Weights of a small GPT-style language model, trained from scratch on English Wikipedia.
Size: 15 layers, MLP 768 GELU, vocabulary 512, 6.94M parameters.
Architecture: LayerNorm before each block, no biases in attention or MLP, tied embeddings.
Training: a variant of SOAP for these matrices, 3822 steps.
Each number is 50 + 15 x the weight over its row's rms, rounded and kept within 0 to 99. Layers, rows and columns count from 0. The size before them is the row's rms in percent of the matrix's.

# layer 6 attention key, 192x192, rms 0.275, rows 65-83, columns 0-191
081:36 38 88 54 51 58 43 62 39 50 53 39 36 20 47 67 50 77 98 49 50 80 59 47 65 43 54 29 73 51 59 28 61 38 73 60 65 33 46 47 68 77 56 44 56 59 88 26 53 60 39 60 40 56 42 53 51 51 45 31 54 58 46 61 54 57 57 28 58 54 49 52 78 53 35 18 44 44 66 27 46 45 37 49 91 49 42 50 42 42 50 58 35 42 82 63 40 50 44 63 70 72 55 58 53 42 19 53 39 54 38 35 48 50 63 35 44 53 52 77 50 44 41 55 58 63 57 39 53 26 25 43 59 65 17 83 50 28 45 41 52 43 63 43 14 42 61 63 51 79 38 42 61 62 35 21 52 62 75 46 36 47 33 61 47 69 51 53 33 64 57 27 70 47 72 36 34 60 44 74 43 56 48 57 51 73 69 49 76 69 46 66
091:92 46 40 68 42 44 49 70 43 58 42 51 68 31 36 55 65 36 32 73 46 71 25 35 21 62 32 62 27 35 25 52 30 40 35 51 65 29 57 42 66 15 43 55 49 81 46 56 75 28 76 42 53 68 41 57 48 43 45 45 46 38 39 59 47 35 38 16 49 45 31 61 57 40 70 39 44 79 42 57 95 56 53 28 63 62 42 26 60 56 53 48 35 57 51 59 56 42 57 78 46 42 68 52 76 35 75 55 47 43 59 66 67 48 46 50 52 51 77 44 50 80 45 38 43 49 45 49 43 39 62 69 60 35 64 47 38 44 30 58 57 45 72 48 32 45 35 64 51 43 47 34 38 30 38 56 54 64 56 17 60 72 61 61 38 45 64 48 23 45 23 41 70 58 64 00 47 41 43 44 51 44 58 56 62 59 48 42 57 36 41 78
079:65 55 58 58 65 41 50 23 56 36 54 57 54 68 49 38 29 67 18 60 47 58 35 63 58 22 42 65 56 60 32 63 47 53 44 49 55 46 43 33 54 61 60 12 47 56 14 73 82 45 56 50 44 59 70 57 46 30 36 78 52 43 36 61 27 64 21 67 43 50 41 49 55 40 70 56 36 63 25 54 56 42 58 31 68 45 49 35 58 20 80 59 38 64 52 59 73 64 65 60 51 60 82 62 66 40 43 28 42 48 32 71 57 58 57 50 32 81 39 60 55 52 28 30 79 70 50 48 38 56 54 57 72 36 76 46 53 47 48 50 73 49 50 62 43 54 65 45 62 37 48 63 60 54 53 24 63 70 46 28 72 38 73 64 66 44 45 46 08 37 46 47 43 47 81 53 38 55 53 48 74 68 45 84 71 61 32 22 76 39 55 28
088:66 71 49 50 45 62 54 69 48 76 90 56 37 53 42 32 72 52 60 70 43 65 50 42 79 25 28 53 50 44 53 56 62 41 46 46 58 60 48 36 33 48 41 24 31 45 26 64 44 57 33 21 48 42 64 39 47 78 29 58 51 67 53 32 56 49 29 69 38 60 51 61 50 43 53 61 69 49 26 99 53 68 77 53 33 62 39 72 39 72 25 37 35 46 73 27 84 73 56 40 52 47 57 52 40 18 30 43 34 39 62 25 55 44 63 44 47 46 36 26 35 42 34 43 33 49 50 57 40 67 54 50 69 36 51 43 55 49 36 56 45 45 72 23 63 34 62 59 43 11 53 36 54 52 30 68 48 85 58 40 46 45 50 64 45 21 63 51 51 45 70 51 22 58 50 44 53 67 38 46 57 43 80 54 48 72 64 47 51 52 68 23
073:52 26 24 76 43 45 61 50 47 47 87 65 45 53 37 50 32 39 66 55 51 35 57 23 56 41 66 35 78 43 39 42 52 69 45 42 56 45 49 60 71 52 64 36 33 50 36 51 56 59 33 12 37 38 18 46 55 61 42 26 53 51 74 67 49 59 52 45 71 30 44 63 65 51 52 46 44 53 71 48 49 52 49 53 29 62 60 48 45 48 48 67 84 39 22 72 41 51 59 68 72 62 47 38 50 77 77 63 60 41 54 62 23 57 58 38 42 40 39 47 43 54 43 37 30 40 48 53 60 51 82 65 35 35 41 57 55 30 46 42 43 15 50 42 35 72 58 45 91 48 54 78 54 42 73 33 70 41 03 37 50 39 58 51 46 84 44 42 43 90 47 43 22 57 42 64 58 38 44 24 56 67 66 37 51 68 48 72 44 71 61 40
084:66 63 32 57 21 50 64 65 63 56 48 65 30 25 39 49 50 47 70 34 71 49 72 53 63 51 35 62 32 47 66 54 83 65 36 34 53 60 50 60 64 67 62 39 51 53 25 47 57 52 64 43 28 41 35 34 38 58 48 45 55 26 59 14 13 36 40 39 71 56 41 79 51 26 57 40 50 53 32 36 49 61 78 47 44 17 30 72 49 70 47 47 49 60 74 55 68 49 31 48 48 54 53 40 68 54 53 45 34 52 28 28 59 61 47 41 60 42 52 47 40 59 31 60 55 61 36 48 37 45 56 94 75 43 39 72 65 22 33 51 43 48 24 60 62 22 76 64 93 39 82 38 43 44 56 43 39 56 55 62 59 60 54 72 43 68 64 51 42 34 61 36 71 85 59 42 37 53 40 37 46 71 67 49 30 33 45 40 44 28 64 43
079:57 61 55 44 02 55 40 65 77 53 53 36 55 46 30 52 62 23 05 62 33 37 48 57 66 63 63 59 19 45 65 62 45 42 20 52 39 31 56 76 99 46 49 61 55 69 61 14 46 20 47 44 61 60 55 23 48 40 42 68 55 38 40 57 45 58 49 38 19 50 48 47 34 45 43 79 51 22 54 26 51 56 71 43 60 55 58 63 48 59 75 61 66 44 64 33 66 33 61 72 55 56 44 34 62 62 27 38 41 72 41 64 53 44 46 27 53 78 73 60 50 68 38 62 66 33 39 63 72 36 41 26 41 51 59 47 63 35 45 72 56 36 52 73 51 55 30 29 43 58 61 65 50 59 61 55 69 48 53 33 51 58 44 46 47 56 61 62 34 56 51 40 44 64 60 52 73 47 64 39 76 39 21 34 48 48 42 34 44 37 26 69
079:58 38 29 59 78 53 77 53 44 50 34 49 59 58 58 66 29 57 42 44 73 72 55 19 57 41 49 78 34 39 61 59 27 38 51 37 51 79 51 57 47 28 44 32 71 38 67 49 53 53 59 43 60 57 20 85 60 69 80 17 68 71 47 36 45 57 65 41 50 53 47 49 37 58 44 44 47 43 32 46 55 62 34 40 58 60 34 39 60 46 36 65 26 63 38 32 52 70 56 54 67 60 69 47 51 45 72 59 28 48 50 69 51 35 31 51 20 43 33 30 19 50 18 32 68 79 38 53 45 58 35 48 66 57 48 30 48 40 68 32 28 46 27 61 41 42 34 62 63 42 30 46 41 36 75 17 58 78 56 32 56 32 57 40 65 50 52 47 49 48 40 48 80 36 30 41 25 50 56 44 93 56 70 39 47 58 60 49 35 58 66 82
079:57 45 70 40 70 42 63 43 53 35 64 49 43 81 37 47 25 41 48 99 32 25 59 65 57 70 69 36 32 92 25 57 30 68 39 65 46 50 30 53 47 48 41 38 53 66 51 72 42 51 40 44 70 42 49 54 45 33 73 52 27 55 13 58 34 50 39 62 65 58 55 24 49 59 51 44 65 40 66 57 61 59 57 21 41 43 53 51 28 34 84 35 50 32 49 59 35 53 35 34 53 55 62 70 42 37 48 76 51 45 52 55 47 35 68 37 38 57 53 20 51 26 61 43 33 59 47 47 60 32 28 38 22 39 34 29 35 57 56 32 41 53 44 88 62 71 23 39 74 45 18 54 69 24 42 38 44 40 54 47 82 35 62 56 63 42 41 67 46 48 44 70 56 43 54 58 46 31 49 62 46 48 56 57 22 78 49 36 49 56 36 52
089:57 62 40 53 58 60 38 46 26 38 48 57 50 72 54 64 57 55 60 36 53 46 52 51 59 75 44 61 31 58 64 45 64 32 45 25 47 39 61 37 80 38 67 60 32 47 47 44 49 60 74 77 47 69 25 39 54 54 67 56 60 26 36 68 38 67 55 35 37 25 72 49 64 31 30 42 49 31 51 49 56 60 73 55 63 47 69 35 62 47 57 58 63 56 48 14 48 52 56 40 71 50 85 55 58 50 58 40 45 46 58 62 22 70 55 60 44 61 66 37 92 27 37 72 56 65 44 50 25 58 73 64 66 33 12 43 67 62 47 47 28 53 55 54 23 43 58 30 26 81 55 59 48 63 44 57 54 40 35 54 22 66 65 56 42 40 67 14 51 52 62 58 50 56 36 63 30 68 28 46 14 56 59 43 49 62 66 26 62 74 11 35
076:14 61 31 47 32 36 59 38 57 42 53 63 46 76 26 84 50 33 47 60 37 62 57 60 53 52 67 93 60 34 69 28 52 55 43 46 45 33 67 74 55 37 71 53 48 65 39 48 48 62 25 33 47 41 57 59 42 16 60 60 50 27 61 74 61 40 59 31 38 67 77 59 29 57 45 42 49 37 47 13 46 58 44 14 39 63 56 34 34 31 66 44 71 70 44 27 63 57 55 44 53 52 66 70 53 58 47 55 63 50 48 63 53 57 72 70 33 66 37 33 54 51 53 29 53 30 34 61 66 28 40 38 54 50 55 52 42 81 47 44 21 68 44 71 65 51 61 20 65 66 55 59 62 35 35 55 49 22 50 32 37 32 24 41 50 61 44 72 48 40 67 50 70 62 26 70 81 39 70 26 40 50 73 61 49 38 31 63 51 53 58 50
082:55 34 42 33 50 48 59 46 81 64 65 61 52 61 39 56 61 64 59 49 50 58 45 60 65 49 53 57 40 32 61 43 56 26 53 09 63 55 50 42 73 49 56 70 60 53 35 72 99 68 37 40 36 66 58 51 74 49 47 51 68 46 37 83 31 57 28 32 64 62 27 23 73 46 37 60 43 57 32 43 31 47 57 35 53 43 43 64 73 43 42 57 67 58 34 30 39 61 37 75 35 76 54 60 40 63 33 59 54 27 21 41 45 44 44 31 51 64 48 35 25 45 72 38 48 46 69 46 31 73 15 63 53 43 57 29 23 35 36 55 51 43 54 48 57 40 40 60 34 35 22 56 46 61 50 66 41 54 33 16 49 47 23 71 50 32 45 78 60 66 70 25 42 45 38 48 61 61 28 63 56 50 52 20 24 58 45 68 60 30 47 31
086:51 34 54 70 82 71 47 47 27 43 86 54 70 32 56 52 43 50 59 38 62 50 33 52 53 60 59 42 61 50 31 46 26 60 43 52 23 55 48 40 48 14 58 30 32 50 55 41 51 67 58 52 25 54 68 65 35 74 44 19 53 54 36 55 53 37 18 47 38 69 29 51 28 38 40 47 75 60 50 32 57 49 64 37 26 21 37 43 29 52 56 37 55 33 64 42 48 46 63 66 38 68 21 77 40 54 66 63 45 40 33 51 54 62 52 70 38 42 31 14 49 39 25 52 64 33 44 47 47 47 52 68 65 45 24 40 27 52 45 36 34 51 49 32 34 54 82 33 59 69 56 49 72 46 69 72 63 21 19 36 50 54 59 51 32 62 49 63 62 48 30 47 16 56 72 78 47 44 44 62 39 56 56 70 49 72 43 56 63 24 56 18
080:75 49 55 53 67 37 41 42 66 67 62 54 45 41 33 30 58 19 41 65 54 23 61 29 47 75 45 65 29 61 42 71 46 39 49 58 37 49 42 44 64 46 50 57 50 59 72 59 52 30 43 54 43 50 28 51 46 57 74 60 50 35 52 40 61 38 42 38 22 36 45 70 33 18 49 65 52 41 36 76 52 46 42 30 45 73 32 21 59 75 43 87 27 27 60 62 42 37 37 48 34 82 51 56 59 37 25 45 46 38 19 67 57 71 63 64 41 25 44 66 81 62 69 69 44 44 55 48 55 50 54 64 46 51 39 32 76 48 18 55 59 42 15 75 63 48 58 53 67 44 27 26 56 66 32 54 65 56 67 57 52 33 39 32 37 54 55 63 32 41 62 20 63 40 39 41 78 47 54 73 78 38 41 59 48 36 35 39 33 49 50 79
087:35 60 58 34 48 35 66 91 47 65 87 37 64 38 49 31 20 34 49 38 30 62 49 37 30 59 53 29 52 52 75 53 53 62 54 57 54 51 50 52 23 77 30 37 59 27 46 47 33 56 37 29 38 66 42 53 61 54 49 35 57 84 33 50 53 75 51 75 72 61 58 40 38 54 60 60 53 57 28 67 46 53 42 29 32 31 89 28 56 00 36 29 35 69 49 57 47 35 35 39 69 57 48 45 57 53 56 51 18 32 50 52 53 67 65 34 53 41 37 34 45 51 66 14 30 14 42 27 60 60 54 45 54 31 43 33 33 48 57 48 43 49 50 62 45 42 39 34 38 43 34 60 63 36 21 40 37 50 44 62 34 39 57 35 54 46 12 53 75 53 40 55 32 53 63 57 33 63 32 46 67 50 35 40 55 27 40 35 40 69 45 48
072:27 39 53 35 50 50 30 39 44 40 42 65 52 51 21 78 40 27 31 52 28 69 47 34 69 66 69 61 34 44 74 37 72 54 46 54 68 64 59 46 17 72 31 54 27 52 49 61 59 35 43 68 31 49 41 45 54 49 53 54 52 59 56 36 63 38 65 53 70 36 40 68 62 39 28 11 88 36 25 22 45 39 64 63 48 52 48 29 43 34 82 45 24 36 47 21 52 24 73 55 29 62 82 43 45 36 43 36 55 40 27 60 65 49 53 54 67 80 61 54 52 40 45 61 23 32 41 36 47 75 74 63 56 59 54 50 43 44 43 47 41 38 38 58 60 33 57 72 64 99 72 37 56 34 49 62 55 73 34 64 55 49 37 52 42 54 57 55 32 76 34 47 29 60 55 44 30 49 60 32 48 57 55 62 60 59 36 46 31 50 44 38
080:64 45 51 60 52 50 46 62 47 41 42 32 66 74 44 48 66 46 50 70 54 51 59 48 69 54 41 43 46 53 63 61 25 69 51 55 56 59 33 58 28 63 72 33 53 65 61 63 50 49 47 37 54 38 40 43 23 33 57 38 54 56 51 52 51 54 42 53 29 52 57 69 44 35 59 99 36 59 51 59 54 47 39 19 29 46 37 38 42 23 30 37 41 40 58 51 53 79 49 62 55 33 29 07 26 43 70 46 51 76 41 28 53 57 38 46 37 34 60 24 32 52 37 83 20 44 36 60 59 52 56 47 30 36 42 81 55 53 79 63 51 40 58 32 46 67 52 67 57 96 51 50 52 57 40 20 59 59 58 61 50 72 51 45 56 45 32 38 57 53 73 47 33 27 74 43 37 37 30 51 42 79 18 35 78 37 37 41 38 82 73 41
087:62 49 74 34 60 44 49 63 28 43 84 77 55 42 58 42 51 52 60 36 66 30 33 45 54 52 50 84 62 57 59 44 28 74 64 37 44 42 45 82 71 27 55 59 29 71 51 54 50 31 77 69 54 49 37 67 72 31 58 51 37 41 72 56 42 55 48 55 56 44 70 31 50 78 23 28 49 77 47 67 57 51 33 48 29 53 62 60 40 53 75 45 28 49 27 42 39 50 24 49 61 49 63 55 52 70 68 69 73 66 52 49 52 51 52 67 62 68 21 54 61 79 38 54 47 74 29 80 66 46 37 48 61 19 49 55 60 50 26 61 63 54 26 39 59 39 68 27 24 56 43 39 78 53 31 51 43 51 61 51 47 60 30 73 28 66 46 20 21 80 45 30 44 41 52 44 52 55 65 42 37 26 65 54 44 47 34 59 37 49 29 51
085:12 35 41 52 35 70 49 49 49 95 50 59 29 75 47 51 40 52 66 37 61 41 58 47 78 40 64 56 20 60 73 39 61 41 49 52 38 51 45 39 41 58 50 43 42 42 40 30 66 68 63 64 49 46 89 48 71 37 38 50 12 70 63 44 39 59 81 37 50 51 35 41 74 79 39 62 31 47 71 55 34 53 32 20 40 40 56 40 35 39 48 81 54 48 38 32 62 56 64 43 41 47 53 57 45 18 49 35 26 46 42 49 65 66 56 39 65 51 59 35 54 45 32 02 73 57 57 23 38 25 43 71 38 45 56 43 25 52 46 58 42 41 46 78 66 67 68 33 42 50 50 68 53 30 54 48 34 44 50 52 63 54 52 68 63 34 47 16 59 76 60 50 35 74 55 32 50 57 56 53 42 62 57 30 20 39 42 40 56 62 56 37
# layer 6 attention query, 192x192, rms 0.295, rows 66-83, columns 0-191
088:65 65 63 61 32 27 44 51 59 28 63 31 80 53 86 62 51 51 61 58 63 50 40 10 39 58 42 48 57 36 61 64 45 53 60 60 54 39 43 56 62 48 47 50 40 60 48 71 53 70 45 55 27 63 36 65 43 41 52 41 67 44 53 35 51 47 46 43 35 55 47 12 63 49 74 78 66 79 63 72 72 47 42 72 63 49 51 56 65 54 26 31 39 52 80 32 40 51 22 51 46 58 57 80 43 74 60 50 26 65 44 40 86 40 60 72 51 64 53 52 38 83 66 48 45 52 47 37 47 50 30 34 74 40 17 55 47 41 53 49 58 51 40 37 30 44 41 33 60 43 48 23 36 68 60 32 37 58 46 35 66 60 40 49 34 30 64 38 33 80 53 13 72 41 67 45 54 38 36 33 67 00 41 46 40 59 53 45 39 35 62 64
077:57 55 52 74 62 70 46 63 38 52 55 24 75 51 38 58 35 39 53 81 47 34 65 62 54 53 59 01 46 53 58 53 44 47 10 56 54 56 35 57 52 40 82 71 47 43 65 55 33 79 24 50 56 55 47 40 44 49 34 30 71 48 64 47 41 48 23 45 42 59 10 67 66 37 49 88 75 43 44 28 72 38 46 47 62 25 39 59 49 23 55 61 43 52 70 66 43 57 35 56 69 44 49 59 57 72 57 59 28 35 50 38 93 55 43 35 81 32 73 44 31 70 47 58 63 40 54 43 40 68 36 39 50 50 66 43 46 11 44 55 22 68 21 58 50 66 39 64 48 55 35 32 56 64 66 51 59 40 54 28 39 54 81 51 47 37 48 55 47 53 63 74 64 56 43 37 54 41 51 52 56 70 48 59 38 28 44 44 44 40 49 79
085:51 59 40 41 58 61 38 58 39 60 60 49 59 56 63 30 48 26 85 53 72 64 37 44 49 77 42 64 31 16 38 63 43 67 64 56 50 53 67 44 49 55 49 61 50 45 23 38 60 61 50 52 56 42 51 44 54 69 28 34 63 43 66 52 55 40 60 70 73 43 88 57 44 63 51 68 56 41 53 53 58 81 45 38 26 55 49 39 43 68 30 54 17 61 55 67 40 55 20 46 63 63 61 50 80 55 69 66 34 73 54 69 61 52 35 59 49 57 92 35 26 76 33 55 34 43 50 49 64 55 48 24 70 51 46 48 69 59 51 64 43 57 64 44 52 47 47 69 43 61 28 50 62 71 65 44 44 42 15 62 27 74 37 32 32 66 65 69 63 47 64 77 50 71 64 70 22 41 77 37 16 51 83 41 64 33 22 50 48 49 52 46
081:42 42 18 29 67 67 48 44 67 46 42 34 49 69 40 72 47 60 31 25 58 57 59 55 73 71 58 34 45 49 63 67 36 53 20 54 61 47 53 35 41 46 45 55 63 66 51 73 66 49 71 56 38 63 43 48 72 54 43 38 32 62 39 51 42 53 59 39 72 56 59 74 35 29 45 59 65 82 26 38 28 53 35 61 60 39 45 61 60 47 51 48 44 52 60 48 78 59 42 69 74 60 29 34 15 42 55 63 32 76 38 55 24 45 78 20 39 44 65 35 71 45 54 31 45 43 79 38 37 11 53 70 48 55 62 51 67 56 51 49 50 49 82 64 53 50 52 44 55 25 39 45 70 87 48 50 27 53 51 37 44 63 36 75 45 45 36 58 57 41 39 37 17 60 68 42 31 57 28 54 29 74 50 46 43 63 39 42 33 35 96 42
083:76 67 40 49 61 78 30 56 46 32 66 52 26 66 40 57 64 47 74 43 43 66 47 57 40 56 33 78 48 42 42 56 72 41 52 32 54 37 51 53 80 33 35 81 42 65 38 61 30 56 37 49 24 63 51 56 58 52 34 47 58 53 54 44 56 62 68 52 65 47 68 58 51 35 34 54 64 57 62 65 48 89 42 83 62 69 44 54 76 68 35 69 16 43 67 35 47 51 57 65 72 64 72 36 53 42 30 72 60 61 61 45 55 72 44 39 70 54 52 72 49 30 18 25 34 49 52 36 00 65 36 62 57 53 40 50 61 56 33 54 52 53 50 59 63 57 86 58 61 30 45 35 43 91 56 64 35 58 34 58 48 55 39 46 23 44 55 74 36 46 51 45 58 64 73 44 38 48 23 32 39 47 58 36 58 73 38 37 49 41 72 48
074:62 38 68 69 44 42 43 31 33 61 63 57 48 43 69 63 61 51 40 63 42 49 73 59 28 49 10 49 36 47 22 65 45 50 55 51 60 41 67 55 52 70 47 38 19 43 36 67 44 46 41 48 37 59 61 54 49 39 70 63 18 25 24 43 40 67 26 57 33 32 54 33 59 69 61 63 78 27 49 33 59 76 45 44 30 63 48 37 68 32 56 91 76 19 58 47 36 43 57 41 58 71 59 47 71 50 27 69 18 32 47 62 52 80 46 35 53 47 37 67 58 45 58 67 52 54 69 64 57 27 67 52 47 47 56 47 53 53 57 52 53 07 45 59 39 61 31 43 72 65 17 63 46 54 51 57 69 44 56 62 53 48 92 77 67 43 28 63 38 63 51 57 47 23 59 34 48 60 44 27 44 71 59 55 68 49 45 60 23 49 52 52
084:37 62 27 56 67 60 45 62 49 33 51 39 52 77 42 70 66 49 45 52 36 76 46 39 78 52 59 75 66 67 66 64 54 37 45 57 59 46 46 38 29 55 52 64 38 28 43 38 75 59 47 22 55 71 34 48 27 39 47 46 60 79 55 33 58 38 67 29 62 61 41 61 52 47 82 52 36 99 38 61 52 67 44 33 54 48 49 54 47 30 23 37 34 58 57 43 63 45 54 58 40 32 46 49 57 58 48 30 39 46 44 75 70 94 60 40 62 55 52 46 55 68 52 34 42 38 37 27 32 61 44 44 44 31 49 45 66 68 45 44 50 64 38 64 46 48 42 55 50 24 33 25 25 33 29 43 27 51 50 58 56 47 39 46 42 20 36 34 48 86 69 79 88 44 43 55 38 18 71 74 53 40 74 41 61 48 40 65 81 38 65 58
073:17 40 47 35 80 58 40 58 43 65 88 51 32 58 71 33 72 31 30 57 27 40 56 43 56 45 53 56 31 70 44 59 19 62 52 70 64 32 46 53 59 55 67 37 63 86 52 30 40 52 50 46 63 59 66 27 32 66 58 32 37 61 58 35 51 51 29 57 27 52 29 30 46 41 75 63 31 53 55 38 24 21 35 53 67 50 49 56 51 26 64 47 50 59 62 88 76 35 57 78 75 50 22 25 49 48 44 67 39 64 62 51 59 52 42 53 43 36 55 54 64 43 89 35 43 46 33 42 44 58 61 36 43 53 73 59 43 54 62 68 71 65 55 54 57 46 62 58 51 63 66 62 36 17 40 55 38 72 71 39 71 74 59 62 74 35 39 45 41 70 61 54 60 51 39 43 45 33 57 84 45 50 32 39 28 49 38 65 29 47 65 42
086:70 62 51 62 53 77 60 30 50 56 43 31 77 62 34 53 64 55 40 55 52 59 80 63 62 47 43 41 51 58 58 39 70 26 43 79 46 46 61 28 67 65 57 58 21 36 30 72 11 61 61 59 30 48 32 41 49 51 74 65 55 40 39 66 83 44 46 54 67 13 39 76 56 43 36 21 21 33 74 62 37 55 68 63 67 68 50 59 36 35 24 57 41 43 62 61 52 51 27 67 48 56 62 28 49 32 58 34 65 47 30 55 51 30 53 47 42 17 76 47 60 39 60 60 85 75 64 22 56 69 63 51 70 63 52 51 45 51 44 38 64 37 55 29 46 32 50 45 32 74 59 53 61 66 34 42 42 66 39 47 10 32 61 40 42 49 33 39 44 59 38 61 39 49 67 24 57 41 41 51 51 46 74 54 37 73 65 60 49 45 38 47
073:19 29 54 46 37 69 44 58 47 60 53 25 54 45 45 61 59 88 65 45 56 49 44 33 60 62 36 59 37 69 24 56 64 74 46 38 56 35 59 54 68 61 32 58 49 64 48 52 35 37 49 58 69 47 41 38 52 69 65 48 41 64 63 43 49 87 42 47 40 24 48 52 72 67 42 59 41 74 81 20 38 25 60 62 69 65 86 60 37 21 45 60 35 32 45 61 67 63 59 68 62 51 57 60 37 68 16 76 46 55 63 54 50 46 28 59 40 15 38 54 50 22 41 38 48 32 69 60 36 28 55 62 38 46 49 49 48 51 55 42 38 62 21 59 52 64 39 27 66 16 35 42 25 44 38 40 36 76 59 45 62 45 54 70 92 48 26 60 54 86 36 51 44 31 45 77 46 57 42 60 37 44 62 28 46 45 47 43 40 45 44 48
082:56 51 21 29 54 67 88 45 49 40 57 57 69 42 41 59 18 25 63 44 62 29 69 35 48 35 63 53 53 38 41 54 52 61 27 37 53 58 87 57 55 51 62 56 56 47 45 57 84 30 46 28 44 99 37 73 42 54 18 38 51 44 91 39 53 63 42 68 55 51 41 62 44 43 52 30 27 49 29 33 51 62 49 43 46 75 41 28 52 52 61 59 66 57 47 66 40 57 60 72 39 46 58 26 63 47 88 49 33 37 66 72 39 64 19 45 58 45 52 35 49 46 13 66 30 12 27 48 51 65 64 42 53 36 52 39 55 51 38 56 42 48 86 28 58 41 60 71 58 39 34 47 64 77 70 55 50 50 33 45 41 37 50 56 44 59 46 40 53 62 24 42 45 54 76 44 28 60 59 52 66 54 55 28 58 55 38 36 44 37 36 57
088:60 46 09 38 39 36 70 50 37 47 64 38 57 42 76 47 50 75 45 44 46 47 34 44 56 20 52 32 77 35 16 56 49 38 54 21 56 60 52 54 51 63 65 38 24 41 31 61 59 83 47 45 69 43 48 30 52 72 36 39 50 45 41 51 36 29 22 43 37 56 18 35 68 40 34 38 53 83 60 46 38 32 45 50 67 41 56 59 42 52 69 57 58 56 67 66 45 51 25 40 55 33 50 60 58 80 58 55 57 75 38 26 55 48 40 60 64 45 77 18 65 56 61 61 48 34 83 27 21 51 47 51 58 45 79 49 62 59 55 41 41 58 74 46 44 46 78 46 36 37 65 31 70 44 61 73 34 47 36 47 47 59 32 86 61 32 42 49 40 36 42 35 19 51 58 52 11 40 35 57 49 74 53 40 43 61 34 36 50 37 61 55
082:51 46 98 29 45 52 46 47 74 73 54 63 33 37 28 77 47 39 34 62 38 60 30 51 43 75 51 63 35 55 52 61 67 37 68 57 31 40 53 57 62 56 26 43 51 32 24 33 53 34 64 40 49 56 63 42 29 59 65 66 60 10 70 50 72 25 44 37 39 57 38 34 46 55 46 62 36 48 37 63 38 57 81 47 37 67 34 63 47 38 63 57 64 40 62 40 43 31 43 58 67 65 49 76 48 60 66 30 40 50 46 17 60 57 37 46 94 55 71 72 60 20 51 49 23 56 34 58 55 58 47 22 26 65 60 63 64 43 49 31 43 55 58 61 55 52 57 50 43 27 43 15 21 52 64 45 67 56 53 90 38 58 65 36 48 31 72 42 27 51 37 50 69 51 40 39 30 42 49 23 53 46 65 43 59 49 59 48 28 44 66 41
089:48 37 35 43 63 38 37 81 18 63 44 67 39 43 53 41 26 41 54 34 68 52 39 32 49 51 61 48 54 54 48 53 52 47 46 64 48 44 58 33 17 42 49 43 45 69 35 32 45 71 08 41 57 46 68 56 52 63 42 50 34 90 76 51 73 68 52 44 76 69 78 60 48 43 22 41 61 75 65 76 79 40 51 52 48 19 35 54 50 48 53 26 31 67 65 74 53 39 33 42 48 49 60 66 47 62 62 47 24 46 48 28 61 53 09 25 36 65 40 68 44 49 56 46 52 40 57 59 30 46 65 44 53 56 71 43 67 40 52 56 58 33 57 17 88 53 55 59 49 40 33 62 48 27 66 15 39 44 39 64 61 43 24 42 49 46 33 31 77 62 44 58 33 62 45 61 35 36 80 49 43 63 30 34 58 65 60 56 50 62 63 45
069:70 37 56 41 56 65 56 58 37 55 52 40 15 21 18 43 66 66 54 64 63 62 34 61 34 82 52 67 47 64 72 45 52 00 25 76 37 49 55 39 68 69 46 52 49 44 58 34 40 50 18 48 48 55 63 46 70 57 51 68 43 25 47 42 50 70 30 33 47 36 42 70 35 48 17 35 41 65 66 49 68 52 34 46 88 64 59 24 32 61 32 49 43 52 26 51 66 45 35 61 47 75 67 57 57 71 53 49 67 58 46 32 64 54 38 30 50 46 61 70 78 51 45 70 64 46 57 67 39 64 42 34 52 57 47 57 59 48 45 46 47 42 37 77 29 21 54 28 37 21 18 50 49 56 74 42 51 57 60 58 74 47 74 34 55 46 45 76 44 46 68 55 38 50 54 64 61 61 41 64 42 77 63 31 55 47 67 66 46 57 31 45
080:52 70 53 66 46 45 39 65 26 63 33 46 66 54 67 47 67 60 22 49 21 59 70 47 48 67 52 18 58 68 23 54 39 51 64 60 39 34 51 49 55 33 44 54 57 60 73 81 50 39 64 77 68 50 59 29 11 46 60 41 56 55 28 22 60 40 42 55 56 58 69 29 39 38 55 44 45 38 37 43 52 52 70 70 59 73 40 60 48 78 61 20 52 32 46 79 51 52 32 53 42 50 27 61 44 45 36 42 53 46 48 59 53 45 42 24 24 23 64 47 47 53 72 56 65 50 70 54 67 44 69 45 47 63 54 66 43 99 56 46 63 47 82 51 38 75 46 53 36 16 49 52 56 26 74 55 17 35 38 45 65 67 61 48 47 62 51 62 65 24 73 42 33 44 70 46 52 55 34 51 81 49 56 73 57 46 66 67 28 67 38 67
076:56 58 33 54 46 47 58 71 22 63 48 32 21 45 45 45 51 67 81 47 30 79 48 49 58 55 37 46 38 45 53 30 51 39 30 52 54 71 62 60 61 43 12 42 27 50 32 52 40 30 34 49 47 55 69 16 57 23 45 66 56 80 57 31 69 37 52 53 37 45 54 55 62 47 62 50 59 45 42 59 66 73 42 43 42 58 40 46 62 67 55 47 36 38 33 53 45 34 57 40 70 34 42 52 71 80 55 62 61 36 36 31 78 46 85 57 51 42 58 63 56 47 69 32 17 33 62 34 74 08 61 71 56 48 77 48 51 56 38 46 60 41 43 44 40 44 69 34 54 44 69 58 48 55 31 49 33 56 70 53 56 72 55 51 42 50 60 78 41 41 13 71 59 59 38 34 56 87 63 50 64 36 39 37 24 32 49 24 37 15 66 46
090:53 45 67 35 60 57 64 60 54 47 42 47 46 65 39 45 42 37 51 48 20 33 47 53 42 80 61 48 52 61 58 35 69 60 44 59 35 34 60 51 51 48 74 63 30 57 47 43 67 79 46 49 59 48 51 28 77 29 49 60 43 69 45 56 41 44 71 68 69 53 34 60 26 63 43 61 19 61 41 29 65 41 43 55 71 54 59 34 64 48 46 20 69 48 09 73 37 36 43 41 58 54 55 42 60 53 43 47 39 63 63 77 31 67 37 20 53 89 53 72 12 36 60 26 46 46 70 44 45 61 51 58 47 47 39 34 42 23 14 61 66 39 30 55 45 44 48 41 78 64 34 56 51 60 33 58 39 68 44 36 45 34 55 48 35 52 30 71 59 42 66 51 40 67 66 73 59 63 85 47 07 74 53 16 38 57 39 43 45 38 68 30